Weights of a small GPT-style language model, trained from scratch on English Wikipedia.
Architecture: LayerNorm before each block, rotary positions, no biases in attention or MLP, attention and MLP in parallel.
Training: a variant of Muon for these matrices, 169M tokens, 10322 steps.
Each number is 128 + 24 x the weight over its row's rms, rounded and kept within 0 to 255. Layers, rows and columns count from 0. Numbers have three digits each. The size before them is the row's rms in percent of the matrix's.

# q: layer 5 attention query, 128x160, rms 0.116, rows 17-31,48-63,80-95,112-127, columns 0-79
# k: layer 5 attention key, 32x160, rms 0.11, rows 16-31, columns 0-79
# v: layer 5 attention value, 32x160, rms 0.0792, rows 0-16, columns 0-79
# o: layer 5 attention output (transposed), 128x160, rms 0.323, rows 0-16,32-48,64-80,96-111, columns 0-79
q48 101:130145146116155129103120147133154130119173107095116179143129150140156131142140147128127090155126076099131100105157154109102150116117110138126167120101177138144089132158152148110151118150173131106140120104104092109103193146095142121141138087
q80 101:127110146151144139158141107074144113153104118178115110106140084130125115086143121091163098149085144118148126103139100110151090135175193122128134125072128139119164121126110119105162169086125134115154142093123131102153096101130089141166138151
q112 094:170132093102139137169120123131158110123114129141126141130079183106151128096126118124091177091107091120128107146119118142085120135096159135112132164115131146133141088115130156103148116157133107174150167122129136133136164134110087147114123131
k16 106:142136124133164158110139142102103175109136135106132103111108073122136137149108148111145153146085154134114129145149115131193137105120112147159127139148142098130111139097139124101106164146124059134139163113098125157112110139149096127140098133
q17 102:106109163099090118105088114149105120106108140142133105127136095132135110104103149135116158128102131158138126115149121176147111116115136113097147151135135091127139127151094152165148174133122145188081166145145121103169130098168155114114126057
q49 099:113147148140148184076086075137164134156083155146153104090098124076114149169115124151148090139116123159142115137176146110142133137080129093126099149132069147117108143095149107124129103126117145133096117131139119134133117134169150146136151179
q81 104:160106129097116148153084146122142129055150138126149127110110127145132142160129090169095141117114130156164158162179160136107120106092097126122171089111136110125141138140158124144136143148141134106110135140081170101112105146110098111130155157
q113 099:096099160149132129127175168050128187123122130127141128130172092134149124141146077123122108086120162116143154093167132110098102115123120085113128119121117136118096122128116114111113115126126105099160153116106095110132130103172141133098126135
k17 095:100137151131164119136114140092150114117154116117150102098119119145160133122193108110108110146139129107096152135140134175100158118140110099145111152111104143150099144136103157124087133170157104101130131138132125093143155100113141112129080125
q18 100:120118128127111133134101119129117128123089183102145072095131134119105150074116139149084135189160140107144116152091110109124085125131117145157145118156134151146140134126108124092142163131094127160160108166157137119150147135137076121101150126
q50 121:102119090134102144105126146082166135145130112105145114132086145101144173111105176179180142140146149140131118128115129137130129118154116098086141145135110178130134185152115104116114110083105133138098134096137103116156141126124171142142126126
q82 103:093183121160133104112111149146167093115099175137115109143157106110124098119125107134082095107139122129124098128132135093111131167136137113093094113107151150125156142145110153133113138108135146140091091133143137101131113145110085124136119135
q114 092:119122136134128167085144128187159112116110101127143106147169132084145108153086110128147200140142102115130136133141135159097173109160154125093107170141107070145164128113140124145095128128150133094127155103127120106112122159112141105120135107
k18 100:157146120113127153148112100146126130134146115133103139156138160163140165130118081135158117105138123130128138135069118100150150137129123108126112138126097143102101142144067136103142124157154177107132156142123118116135105132135087101101140129
q19 112:129123114134095112118116169190084166147097150148123071109074122130138122071149130126100122140134166170157121140143089109151116162157107119124115139142104116111150132114118104104142129169086127126113144160150140095154142157122166149098155097
q51 113:158143121169162148143115082129131164115133147104103129113114099159099114143121117139076133140130160142133113122092130144126119090100080130110090056134130117111135145112146090097111120133112122115135113175174161138123157127136104161131154126
q83 097:064126144131137114122147109098121173114098120139138138157124120155112135085132130135156119126140137169158162120096126149099089088140133165091135127119141143128177129177077115090103086126126072107174151127140132145141140171147117131138155162
q115 098:115158147109127155127147154179189132111143154128164145122094150096113126121090111137102116099141104124081142162119133158121165123138069156137077111175135138142157143135125151108143144136109145110142131115157098117116130137128126134098070119
k19 102:135121081141122135102084163152107125158147124153139107125128131097093118161131167170111146109100139082127134097155101139141119177086142141125153119096128125125132118084151151126119166111111121138108155118122164096172101131114121125140108160
q20 098:116111135110109160155127095144099125120172113139169114105149105086142151192116106095146095119153134119141180107143133147143137135114104152181137160132117173064114056133148133109131109119101108144098130151083129117179132097142104123112126132
q52 097:163109139149132155116179147116126114107071125100158149129122079157109120135151135113146154094139130178147127127163154127119158112108126118139116108140118187086134136127107107149126127131138119116101097129117114127150134086156117143113159121
q84 098:154166114091105148104133142126131143135134107083148191114108130131136098177092140118139107103135114132142135091157174157134108145087081114118123115171106133117121078156132143143136106165165093080111133138130140134101145144115124147107122127
q116 100:102088143122164147127086124083153115152151130111127133142158147116127134134139100121127170123074088126137120131153127106146144125111094149124149126086127145129175130134160112144146126082135103097123122117071148174128093127134124079135114137
k20 098:134124132143140143100110169173128118115139094129089172126084134109165141090124147148089111111125113121085131132108173161121110122121156127084125126149100101169101131145129105082160121153091123126139137108108137156143141146180133114129117152
q21 095:135142079188125090153125165154126143109166090100113076102122122143159125152165125137155091149140089122161128140123123127110093124130115182159110117121083122107085124128136119129131098116133138073129141159125118124113132144135153129098130155
q53 087:134113129154133135091134154145136196097134129116140156134127123149097138115109110169134088106144125136144126127129161103136144104154125157121139180118120133117102126167150126103114096102117122142125140146140124100122121141131149110102126110
q85 082:117143084099136155130161126153128157138143140161086098124120155157136136123129127130128137113136117124152138141100102126126095135110186171138127155142101106089125113153138103151145134151130123150107110130143084131130143138159114141164124140
q117 087:096143133106097110156087144114125155133124084154132167188125148124160106106148131126140123102141160117124150147111119131143115132141077124120120144169126158129108130163191118146156130159163130146105096118120113142132075097125074163135108099
k21 114:089122121150126106150118142086141133134139130143098131139127153105148180113101095106107156161138153117123134137118176077111165117153132126103159118113147108141130132134154083163081145132152107151123113096102119159087139168081136114144111126
q22 111:125121107095149152134140111079168086124094107142151140141099122090118124103127117134140124107114157147150152148129127096161141108148081138136140133091101148127127149183135142135122116105112182135130106150140136127145118125157106111095164115
q54 104:159095152156127158107122108145094081112175119082131113128120122120085113151086108155142094115147112137131117106101148177134131077153104133122101156104136112113136137122112147142119138150105106159172121103134092119159133165153121130141104118
q86 106:134130143152138118128137103134105126118106122122168128144151108144107117131162142142163110123109121104159099115155132094151098166163138201198125096110123147152090125157130114078100140141124090096085141151170161151117152090165120144166134100
q118 102:124133079144141120182181150151105134143136124130125131108090099127121109143149114108131160110132135104095057154159152133127109144162185095123090123144143118118128154145141124158122113146119117147143117119107124125154128113156154139146115083
k22 101:143161129160112066122124134165127107105083106142107119159117155140097158151102111139108134146117126142135106129132103205173087113133129123133151148115141096114101132156118110104132150138150127112107106150131109109114126148128146098082052113
q23 113:113116144088116130142123120156150143111128128131100159146151169069179109146121110117107153114105156151128135131095110160154166116129125093111117140174133139131142133159193119109120131134136129146083172107120125111164168140146132104131088108
q55 103:128118113146128135152156145094137102148104166108155131167132123126142143135133138106089139184121100146109156183131108094123115181106120123151096141122124128083136152148149140123076105138141116114161155141114159116121110093110117120153176089
q87 108:113147123130152157112123137122116157116108136117097168158080148131170168092129169113097143162153132138109105149153104176135135098129123103073159088140118177188119132139131156112157108128158142142168147143157133090096100119110154122097123134
q119 093:095112147173113111113114176125086128177133098089095085079172144120133122102145087146143097105086123134108127137103132124138133160083136138150111106166123134138151157106065116098140137118141102134125170153170164147107122123130148119085171112
k23 100:137118146104145114139103146154154139123078130135086092118135172125109122158137130133119125081117138127090118120114135137133104155136171112115131140154129134141134137109131133106099122098070159116146075113129119135102184095145145117126134108
q24 109:170101106128132131104166178114109172111137120140148099127149071140116148137122080099143177090130128153101140130126102139156124122131140147152134124107100103153137122076133125103139127105138113100138213083124130106113140095119129128144123166
q56 108:115097120088165120111092110181160118098109118144118097092123152135079134125153102150111111156103110118146166176104110119173178145172111104141148170112105180138161152161124118113108139077118115103107134117098113103166148124105141138139129146
q88 098:095152158160109091170139143136090173156154140114149129127094093121086127110148134184133092116141112119078187130158124094120160132082090180134181094115115117112121158118126184125106116145097147114130147151132115098126159098113135123161148113
q120 099:105130126099114117124155097171092153160107098109178129169104168115148171156113097118125122103163139132128090081105127156142123131119118136128136097164102143118154128130141152090148148087112114143115131124127128105109124132138136153124110109
k24 108:112137142142132135158101141096093130119132125087139142164123102166115096119088196123156104115125139160112121167071142091114152145138166147107063154165103108139114152138086104148130158151140130144113129132140106132115086154123162138113169153
q25 121:134128116076108142154142117146168129158129099158107136119137085125103144100100121156141141090105087129119119126116097154144126121148132107110153107147149107084143097168074141087122155097141121122141110097137140138092116089177152115100142106
q57 110:168089131127117151086100109173099125203102091118099134140172081147145155131159128104113139104113124164113076156180131105107100131139107119135085134139090165143126137137148098120107109121134131132119137136101109148131134106142166128097130128
q89 107:144127099140116156152114160112142113165141128157107124115152111140142118097083140116190131131088131140117121109098138082119130121109120108145144112134131099141165143149061152148202110121160133112139122119171137139133175068145111130120141137
q121 092:100144149102136117089147141116117153098144171159147110143103143119120142098131126154103106144138163126138135152121135070074110143105125140117123130111119104117118120122166112133154167133133115111150121136150123170136086141111120087153172104
k25 105:117123117141138139132163124135149154110088139153133141161148165138173118132076128147126128142136198129173130132109134144144136132153156089129138120162088164136147139097128135148113114140149137142129110096082102115104129116142079134128091137
q26 110:122139129126126115146138096092116101122137107141149129128095144093123105109145147105160050096147141147154088166132142136127138103138129106122133125143127131157123188130128128135128145139122183103136100136132118112139102155088153142131134097
q58 105:139084127141110128153086160080091091155171135125090136157103072165117147102129091123131152112098124121184112116139096145166107115109136117118150109086143114154133138125132141125135148123143110123127162118141126145132109096130135109079167096
q90 097:086108110139089149103149124093149157122136109133138123151062131106142094108176125131151125118157149166155110185110122135126099115159143108083146125119138138110191151108096126113134104155149146102174161145127121111115112145151136089136149120
q122 101:144116089131157130102092101090124137136130096134116092155087152159111084145156143128099139119131101166143126096154094117156118129148127103094127157145128149158097118121111117079158133101131154157114134133136105115126143100153138169116159135
k26 100:169158151166119083171169181138147121123096159068109160117159117138136083143126141104140151112160094091145122137130133102134098153152155116128145085113134107107116134159129080155105135119122086132145134132138146149123136186126108109134171118
q27 114:107095135098104136194168177094105117174074122119165134105160128103109139119146157125129164103112102152096126101150147150146129149145178103098122149136136119135133113130133121156127173100150074071120120146140103108130103117100104128111140114
q59 106:165171169089152104134118106174159147111133096120135151110132088135137123125119116165123118083172104116107102170132122115148145083088126158143131132148175121147092174142134144127164134135156108169143133115149178117103109099128147122142106150
q91 096:113130111131116103150136117137129117122138149150139134114176137142143153113126112130143125116129120153111125125170153118125132118114104126132107110127095072133126109170150149160118109087136092114127092118172150101120101143170098158101127165
q123 104:117086163165172133139079067151129112116125139092133145147118184135086148181094091128127119125166133149162105122111103125122133122121154120087118171143124067120131154115107098149142144127145140102119142102093157135152097138116098158121162127
k27 098:123082147112134111112134119179136099125145122120123131114105091135128124114108155134106144128098142151137137129115204142109166147167111140124129095150131142120188109115128146138112151152129127117127118112127125077132172103083116138108112128
q28 113:116125143100144145189066157125114113112112140116154131119128151118180136144143109175141132171094132113147124142154167103160137146110117146146111147096145128097095125108095103111138111146123147149130052084156110135094157117137102093137152138
q60 100:173155132120127113132136105161137114140119105120123097119155131112109130140115140118077131127148120142113120159127141114137166128129146130098150146129159153155148100112111107130079145120110084151094139112081141117129105118159110144177111175
q92 111:116095095121135083138140089086144120105083124141128127173118098111123134120147181119117147102154089139120130111121158142070105087135140137105132117144157115128164131124130132136137118091177129143147097157156167094128105135147090117113109090
q124 112:163103087129104156111156116127160157119130151087103120116084131142097089112145144106168123146127150115143102100122127125161103137125113130156145116123148095111106125106186148123171101138113124151107140131120080154152135147113129117148110152
k28 100:106113137137148102142096137154127134147136171129154127142099124143133168163114125136161120123129097129141132144127150115123145163097110163112134146100165149096151158143137127126161139101088146080123138120150118147121118114131127160127090116
q29 108:149064109151142088140162112114137182108125181107120136108084120174112164125146124137167136124134106100119123130119117138108136128187100126131153101124138092150138127144117124091091137113103181117133114150139143106140139119143123142116081136
q61 116:114077154157157120121116149139161148159098096114133100104116161134145147156129164128144148107097105102085112123129154092161153106115151132133071114118137145146118121076106144155128147154128111168130133089115145150120101146170153132110106155
q93 110:127162156156157112082128140083112129144120126135138106116101132172102159146107114109142049147117165117163144169124125116148144122158128153154134122156150141114159174128125130054127099133134150108112143112117126086169135100141110123152090159
q125 098:075106147115182083126113097122152112169134077078151129155093156141151100113114131112110109118161097122135126093125101125128123151126121162118129130134131152096117124121109107120091099130117131112151156150119158106124094159145124087187138111
k29 100:143159104156124103125136144117124068127110106187139140142163119146118119145135130122112100111145142168121146128155114138142121127151090162139138129124127108142129144115158134161140145128083099150153132152148105156140147165085117088128128105
q30 113:072118149110163086138156109114103159145123132115136113134140179162082157116119147174147137125126131092117087133141145080121108111131138146111094164095116165113142098117114131130102110118142129094119127107146169117145087125111149160111136147
q62 108:156118128166110130129059096103109072145123118160100130114174144116116149116121143141112164149158088148143118115147167111100103109083085134138163146124131104106088117146128118127136160142122135139113091116129107124146153071145123147149134139
q94 109:082135152123136138117184118133144145122122112130121160138148156124163127153132134129139110155121114099133124128148134091126127148117101133104152111095152115091185137140114168108102100085157164147089078140121105121114129119098081134151137141
q126 098:145158160165168128131126177121143200120085166111117139110119118100105133130120135115129141144096112092139115132126130074142163127113143110143122117174127126131164171138154111125124131107164109138109128122117094156078109138151125131141104133
k30 103:165109128170149107160155100118094158118149117160141111111134159111100141117165141112092145142135078104084095153092121131113150126126138123120101091159191134096103118066126163129091125144119156154146121078135146100145135125107116140126089102
q31 112:116081074141120116105155149113128132165128141119143138096126145123168177141101116121104163143120190099143104141171139181092133106164174104091116104083188147144140159144105082117150154110103085188130126150125125126122163110125128134121172127
q63 117:136073144100117131102088094083118112129158150154120075158100108141141209146124116103134147147157103137138145111126100100096105153189127149126133125099116145152136148108102080107161113158132109131102087134117109139120091134170133155113104153
q95 113:128152109120151070104132130194127089112109145112102156124118153091156138159131107126097143119152159147116126143125153173101120149098138153102101117129126141136123156130103114151147130168127099162128117137135112166094138122143135158078141080
q127 098:127155109118152124156136139144119109136123158183150130188124188129099148136158139130107123116101119113138169087162116078144091111163140138144150106153115143129155138104115172107109124099149122138117116105135079100150102150088134125162104106
k31 109:183158104119167163129137131116109112135154147140121146115154123148125126092088145128162077129135125136153112118162124111121183132162149108147121106095133102146082120164109177137084138114075149134128107120137128107124138115140122187096138162
v0 105:116109107137126136149122125139092156182159140100162109133109142137172098128121135110112143107088164127118155147129155169135117147169125184181177148139156142095159117115137089131113146123136091144129159124113104107096134141156126100094132130
o0 095:190151112095086119138109134131117090104170085119117161128112135157103133163156140147143153151104065166069129092143163124167111133106120120107136127118105117156147171150101166136116108158162135150133102137110131138144165098102134116133129134
o32 098:081093119128161162173146100134128119130088134150133099149091130160109146154124158090127097145160137162172166070133107084116125164095134135152168142138141100157119116098158152071121146137103143135127078118116088101064117137152161170129128127
o64 082:092174120134168137151076126137133176157155131119106117120118079110151086104116128131111126087155122138119104101131153152123138144142131112082088140143128130090155148126155137107104111138110137100160129150146146177153132135109106092096150159
o96 107:128075134155122124102138138146225160129106113081108119112155142083118166107146096178161140143130146110109133145106130148144132094133147139144104124128153126134102105101127098172153106112127126120117161123134118116137108136119141127123140151
v1 098:131115141155114121128105099159132090146096102111117156117105129175142100128115111119119125162139118162114109114150118136144129144117085149132113071155149130141122123118098102180106118079109148143063167138092125170129142116135123125170081147
o1 092:145114122122153102140125143127163105169084104153176100164181171131136127154150127141161083145126165110120153116108184114126123126155156104120105129150155111121121143115129189091137128119133096128148127115152093127144122152128169144182137143
o33 098:167163108063137131166141094093103140115192135124119125094129058098114147074173124128120153139119128148140121131158128094148141141145089128112160145151111145112142148136112095137137110116121146137127135136160159113157109118115113144080112133
o65 091:079123148134092125145135142132117112117113126112090183093168125100119143113093099142099096107124112101145146136115107135104133123102124138165189103076139173134127110159157112162112123121089132152124113118107167132144142142151092140121134108
o97 105:139107143185162177114114146113135152110109125154165118120096177132131168105114118145116168105133115135105092127130133144114105109129121174106080156144098115167132093110107137134122164136134148095146118120113135109117121118147152127148169117
v2 099:133135136092090124085121141105121124126128098137124115158146111180162113135122113117136175124113169143152154114169103115135144144122127140085166155141086095092141133163076124160111103160105123107121135143101095136129140123148127133100090126
o2 090:123111168110097106107122100130131163141115140138090163104104146115129104115139160112114154147140132092091135123130146140161098087143140151140147130157158133176119105114131092144109136104128117130104147125129103120121105163102098138134107149
o34 096:116143108101166123100108171143112127140131135125135127109134165136154108117165123116100128147118122139126124123112107154116122166098103123159116098103082156122150126126117174101195092115112126131148138107129147132149167075123111129120149105
o66 095:111146112153128151122111124143128138136137113117122149147155076138147154156083099141162104119124082152158150120149100139129146128146145141151134151126133114151131128123200153105109147158106137149128104143095132114121141148115148150114118091
o98 102:172119140158130176140157128101152117080119121102128101115130113136101160095106134138134098137126108144121122173139170116115154121148126103129098134104165121115125147104099091170113137127163150129137168127153121147164137152157181137165133145
v3 100:133122140128135147145142153125116155104140115087081080149164079110153160131119142132121119133069129142109147137092130119092123127101122140123129114121121102136121128126123155109136165119149122117113118104126153111144135118165122101101107175
o3 113:117110090115124184173159114133131129131174105114102154137083098152141158131119167092134147116162127138172144144121128142109145172121122108146159124104082115103105132159111131099103144141142181122156119111106172132113130128091155152143140126
o35 097:130128159126120086152097102125135109111143150145132120145111133130137139129157127152173152142104113107103134067109141164119064104134163160114117115168132111099107102118125080124199116122111114196129107095132122142119067115154146113122144151
o67 102:138147144131133115120124130143086123137085154115137146083155139133088124110126118102093119169128145127112147102119161139168113138123162123144115177098154147134153131150129117114141117141149100104112130158097102141128185163133105130146138132
o99 110:124125133113108143077146126094160131122100117159141079174155153135120118132104106118097113116137165119144108179151133108160173111116098134151103133153123144163110154111158121134084114132063132090109119142131131139131115098096113151140159101
v4 096:143122100085123118136136133121146147131120161176116149133132152129145146107145155104099099102098117150120150120152146132099105112085157135176097153142109159151127164117148136136136101138151165125143120166105100169113117108126098134128145169
o4 095:127145079143132117103156099136133102087145115134137163164115122115131152117093195146114144155100168124141091138098124108169107125130145133127107124111148090153125137144111104108146157105110113106096097113130085116135119144129095148112178155
o36 100:126146137071121120136118138155126104150156085130148136127101131146189109123148090131155112098175063113128141135132115119134127171131130131096146155128145105136096108139158120155140130106165170149132114098109106125165142130145099126127142070
o68 091:118133127124119136158112169105113132135076132130150114107146157130084115128142106108122134123136102122116119111108145110097158123125113174136171086111155164131143131139123130141093108129134147146191187128171136149110118110134132087170081158
o100 108:094122166165117143141081103146161164120125109149111121102129080120133099137098135138154154138117159115154139138104092157123119103124141057181113153113100170098147136136119135102125107134088122109120091176080186141105116130104147145113118139
v5 102:134113074114085138094117128128131121157154141138137101160138137088167118100135142127138162119146112075102129125170128152112114176151159113076132124157169145137110117149138124101153136133098148039174141127131108178114123159100139155125100105
o5 106:158149169127129121154172115101141114099099102114133089120121174094141130129129140153185118101135123151133113154149162098138093142093066130146128124112133132123121174088126147122102153139135143166123086154129135100128099123117063127092088121
o37 094:096148102132153151116112136147120101141122139127163152153079140114132149109117135093147131106141124104146112130108124049103147096118178135139130064127129179105130124155148145171117127123123114129138173155112098159110131189137116129131162131
o69 101:140100131086140113102090143104124155124138130174085180098171127143104109183116107149100146113131137163136134107131164126152142132122132147122158149104122103149141121105142126162141067132160122139136147080133137108154164102130142138145134106
o101 101:144138149145097122122145125154135121160086141107082119147097095164138134119113119145104122147131108095110138131136066155154126134161097075122108119134083116148113133147138099105180140104106114137108105156133128137126127106137175119150125117
v6 100:151147096133112155122118095139086163129080138127114162144179118141140101104136118126160135107094146103147102122137114118117121133139159127119131114157148108121116134111158146131144146130152153107127130078130141091107102081162111121148102160
o6 099:088098096137153133110149131126117100119194154134091092157136115097131125137149131137127143133125077155098128108098134124184148101127116121144129134135107113094116139107151153127162141115092113128165124119157123149178153153127132154094125126
o38 096:127092110160101133183108145145106150185103124136106133119111161151124115136125129112119113117120142126147138107141118137152108124141171123063107164104162164161108086080121102141132105140160089104091117141112113134103079086183131103136153128
o70 084:134176158122139095113116150141119113104130104119189144108077110121117133138121130120115152120146119113142149139121187122103097136092123124120146067131110134107102149152108115150155169182121125136131093158142140109119109133117102098090126111
o102 118:119174158124153195116113112125144109149112128131175107125143135166129147114133125144121083114132149134112129137163084146115123133138080133159086146123130140146122135140181106112095088104144126140106130136099126141138200125108119141150157139
v7 098:123122152143111145139142159083090144140144150156099134159117146122097125128161132104131158128139128127143151130122133134131144105166128164062142076120126151151157127164110130107111128105109141106130082141161161098126139120081159140171093150
o7 098:087128129162130133106141174124120144167097123133128130150133068111100154122120144118135097128105131092127092159140104150107174129139142113152158119131133148129132108187138134109167119136134140121088135108088152131090105157137125122086138138
o39 102:100143160134087165152150090154134121111128190100133170096150120143127085134114150162113144087129145135136130103098149099155150128132155148123135145128148105099120117122141114122064133131133119134149133083090073126116119125143127112166089140
o71 097:145119139114144098103151113162139105109132118145123107149108151123174111119144132110136150111134113154119145164143099121143125121106124128145129130124129111126087132131127129154143141139123128174106099107117104142130130124132103146135105089
o103 109:174149110119127105152115141121140111107110122128162130151102123133133151130066108125132108114162134124133139089184180097108082117162126104127113141136110110134154122092091131112118119122164145124152147181106140110173179141150157103139176126
v8 101:117110082138107124121171171113101158130144159123137111100127148141172116084089147146168126154127120097138139121143150165117159133112124132160144120139158134118123117170108155138104130096112139127111153110142167148154143145087162072157133089
o8 095:084110114149124107096098123113147084173112135105166145139146118125105111157143114134151121114139180131136129130089136101109082109136087067133163077135106145119157139180154113126127125158152121091126116161091148117140132141117088139124142143
o40 096:097109132122065146152130149116115170120125104131124108188113140162108120166108112123128099130099078152119132164107102113142129137136141120135126161130111131130132109114130094145173170121097137141101154104114105123153132132100085115091093134
o72 091:167186103134154145148114120159162103115149137118082120117074141120158104166143097095135137089124113112096110087175160159148120091106143127119112128120133139141103100096136076145125116134125104158178134142128128097115178098150132151133123094
o104 115:119155152124150127131153104133144112138104150144103095127150112110152132076123143148129135161113099138115147140104132080129113144132146166129105090118112084168122172124144133094113115142116117116176152163179129128080105102132191137121109144
v9 101:173147135168108119111193094188108086139119101151071118128159114138145134144145097173125075111100164136139100151122157124156095101145112090174144141124167150145168131143087153091139102138181152086145151098127153135139136119127129096117104100
o9 106:156130093168130132116139131136155130105125145131159136143142108131169099127143165139155135119082147095093151156122092107088151118139161138114121087122122129119113140102117097130170170128140090140129108173117102094161137138153147127105107119
o41 094:109118175125134163134094161106110194125125105130130118133147161116123102104146145134146167129130170126118065069108166129131135154121095137128170123157098142149153172125147129142127157114110105122146125103102132128100123151141119137117118139
o73 093:127154109121126100142096123138093132166139112081164160093120161119112145136154099136136117124139063141142138132132107149163154124118172101086078145158120096117137126148142114144125096112134174130127146113155098129126102086086133112128140144
o105 115:110142131107117112132143108096118113137114130182148086159090137128123112065098147071112140166146129122145163133128098123136116151113079118143112116084145075119077140131165112102137125158121113143098103116119174120102172132146135138166107142
v10 093:101165101113117111148130158124098078155092146114142102120107159104129172161140163106154136139112123122172179109101154110125137094129127144138119066099099124141110120120097131141123154151125075143140135143096109130153142127135147115129135091
o10 101:110088140135133140129162115102126117131117079136080109123099105146122144178145154131089181126130112138122148162157110151128126129168108096113130135147129147098120168104160129104126160134074140121097134114116177140139106150092120086126118130
o42 092:116083141128104156151116136108118117101111167126172152145118116147139074117104129136118154093151185084127104138196125096093147160120113136102134134105138154123107159108119131174092122132098101140094114120112114158128128155163102147111172150
o74 095:148183161100156095098124140143116161138162139151134128087150139080124143118102146119145102132128143125136111069084087106145131078168103101137113127130119122152184069162119145122154167125126140120150143137133125132131123104107173166137096097
o106 101:144134106119145163112152121177144136115140146091099130145178151156121121136130090159133111141131115145135127132120139145115102181076153123103149127149129106111113154104116145110127076141184168090147148132140143099110097111156129133109142122
v11 103:115140122107123142122112155151159159099096121139123096099127157146101109114116153128122104107140158103144141083147095168173118159137139157127189109119132121138158117115141171138109107139145128120086149151146133134138112098114184124081140151
o11 105:117169101131130149149089122117126149162124098159093141134100113139111103170096123105125116135154088150135146155151126106134080143091172135127078082123122178146146138128111158148144118122165072140147098139124126142094138164152139100097115141
o43 091:094086147105142093151144136131127159138123116062109134103108150117170148121162092109108165132104131134094151119114142158128148082147114108122135080132137146134170159148143138114121152106127156140147137116146106136158124143140147160113122119
o75 090:162135096159123161127114131121174110145137125133147114159145134101171119187164158142102105138100106111135093144143085110121111122108108113137117131123107130125132098124132083155127123160146083102163112076112131104115131095125107123130118127
o107 110:162129130107074118108118123167109107090137134147106151097141105122094115119133140141153116132114178154138144121117200134118142143177108117135142141122158117131092133125111120107100117154086189094163124148134124125117129125130113118150131112
v12 099:123103114157108140133160114068106124135163126108137157130120124100141118138106140141126136105151143078090101172164153139110140125090196116124130102118088096134083131106158142126135097122105161127133154129143088133099134081158141176115147086
o12 088:164150121139128118128139115136123153107105084123104099096164156158120108110163139113166111124105156155145124146083180112164151116138149156123093171129094154116141116094108130122118150133152155088099111106165152117125145121109129140106130129
o44 094:119109131114124134097138127121133096156126124133113125157105085148120090163107178157146142139119080145118179129140124102113123122141095098110118104112160106127118127123150116137108133129119164148111131155135109133124124102166154124149114149
o76 093:111169127091140131126127134139173173152138117182160104130105128116112169119137108102126102144114136110078142118089124128143121141106177096102094120138114146147104114122118095094191108165099111106144127074139107128094125118149096165136145130
o108 115:107146130143121130142104122092126089138113166100101192107137141148135129106131124146102177121142129142193128159156104154134102150134118122154177144160138138108151161144113119107100109067114119162139173147087117154135126165087156078141084119
v13 095:141136117144125106121136119135129150129119147127147136101104166111102158165131115143114137103128128102133129149117096152093082102108150123143114109149184130085135115141135138154120081139115152130119137089100139101171145126118138116075100100
o13 102:159118082103147133137150132141140093147133110112129131153118158145138118184140075137101070121152144115127164081098119164180135144150163131088145119119117114166114148081139149131120151110103158097146117138159119148176111132088099125141122124
o45 094:086136150131121127159114118090132127151103140121122135117099115135171136157138135091166147128153099141108115124150132131083109094130072192148113150116125133173134137123120135129123124146097107143093090118128122126129122149125109135087187143
o77 093:133170120142149133123087141147111191116123138158080148147171113108106133112114127156118162139117112117121119184137121110128088145125101115098096112129142165158144109097169110151130122174149111120141136105147148081108148130127156109140108156
o109 107:142148122124111157157153111125126076102139113119132114159121112152091120083161117140113165137103150142134140115102139134134142098103126120155148123091131083077132149177092108110125166138149151138119178125097120168117111122126126142129120141
v14 103:152105135124145075124099159152126146157090111118150077140080129133128092119148156131148166144149092141115081136147165104165118136112147105166124135112152168123105121092133117116140148156124116150108085094152106116147118139154148141089131103
o14 099:121127124103101106138144114127118135126109138141130125105107104151139105126139135139123082097110148147120158140142148104098124124187114141095126152118124159168126090133155157138147109101188144147153139132129112121108131162119158118120138153
o46 098:065091102163125151089139122086105097180146144096152167129116131149150157150103116134124152120108150115134139157136112125115116107111137122146118106133186132103136131134116134151104129136134071099128132127115136097103135145140097116116116159
o78 089:178152090122133110133146146147093170079136128111108141126148145113103129087111125136137152177148133162115135065147123119119087147113116128128145138126106131118156171117169133088111127106109125115121133135140090139159110106106112108167142088
o110 113:117145171129143161126091111136137111098138134171145086120186141109160122139171132094158115092127108129142088144134109122116157132143122130091164084175114103151131080129076115132141146129095133156124161114118150120126163106158113154126112140
v15 098:159161151122140135147134117124139142122148107113163094109133179126125115134070141096120135086106115124150100141155146145161103103101145160094102110096151162105115180166130120085108169124140137176119132115095113111145118131131116118145114169
o15 113:123051114141153114157128135126146103148094148152077148124081116089133118166133126141132154133053144081098130117135159118090141140131126132107145125116126110085140121133132117186159148124130128107082171168153128129105127120101125135151111133
o47 095:088154144156132112095168134119105132155114111151131156179174136110099134109149121149131110136134134111116121140131120116112142122114073089159126129129081141163128155137098152155135123133113101170127066129091131129144058134138138147137151144
o79 096:112181101090114137122142157137129099122187134089098096063111152139133127103123158132099141139163150145121155126134101161133104135118127164120136157164167119146102133104165151107113120135124136108122162098140111138104122153126114151120173176
o111 115:173142148149152166095125099150127151137103142115147125131180083153147146105102085126156157118153126139166115125083135136139148102139138108145153132115111158140120109133147072091095113134116133136166106134117134120158200134138126090101092086
v16 094:103116126131083114109126161094117112156102095127136152139138157103133129138182125153119177092136092100117104118081183132136098153172135170097114118123140136137150112106107144119118118119118127104130148164129114139175173113152141107109120139
o16 094:137159121132113093136121124156124140115145132170140123118157105145139106135114143146123124119131175125137085131176108096144157127082172108113169116147188128174140147141129146094102139164109138125148109127088147173146105175141075109135108107
o48 097:130135084104124131148151123115091165149108129105122132168147120118077156106100109108081157166115157154143091153130110113091140127157113161136084162120121099101157135110146107143125097123174110120140134138114108101112139135096172094094146133
o80 093:139065132139148137110144117122151124169140165081109134127133119135160132168148150152171142116110139130109163107119147143125094126122121086116144101140099147137124137105117111133118145125133162123077127096115109120096134139116123163113141163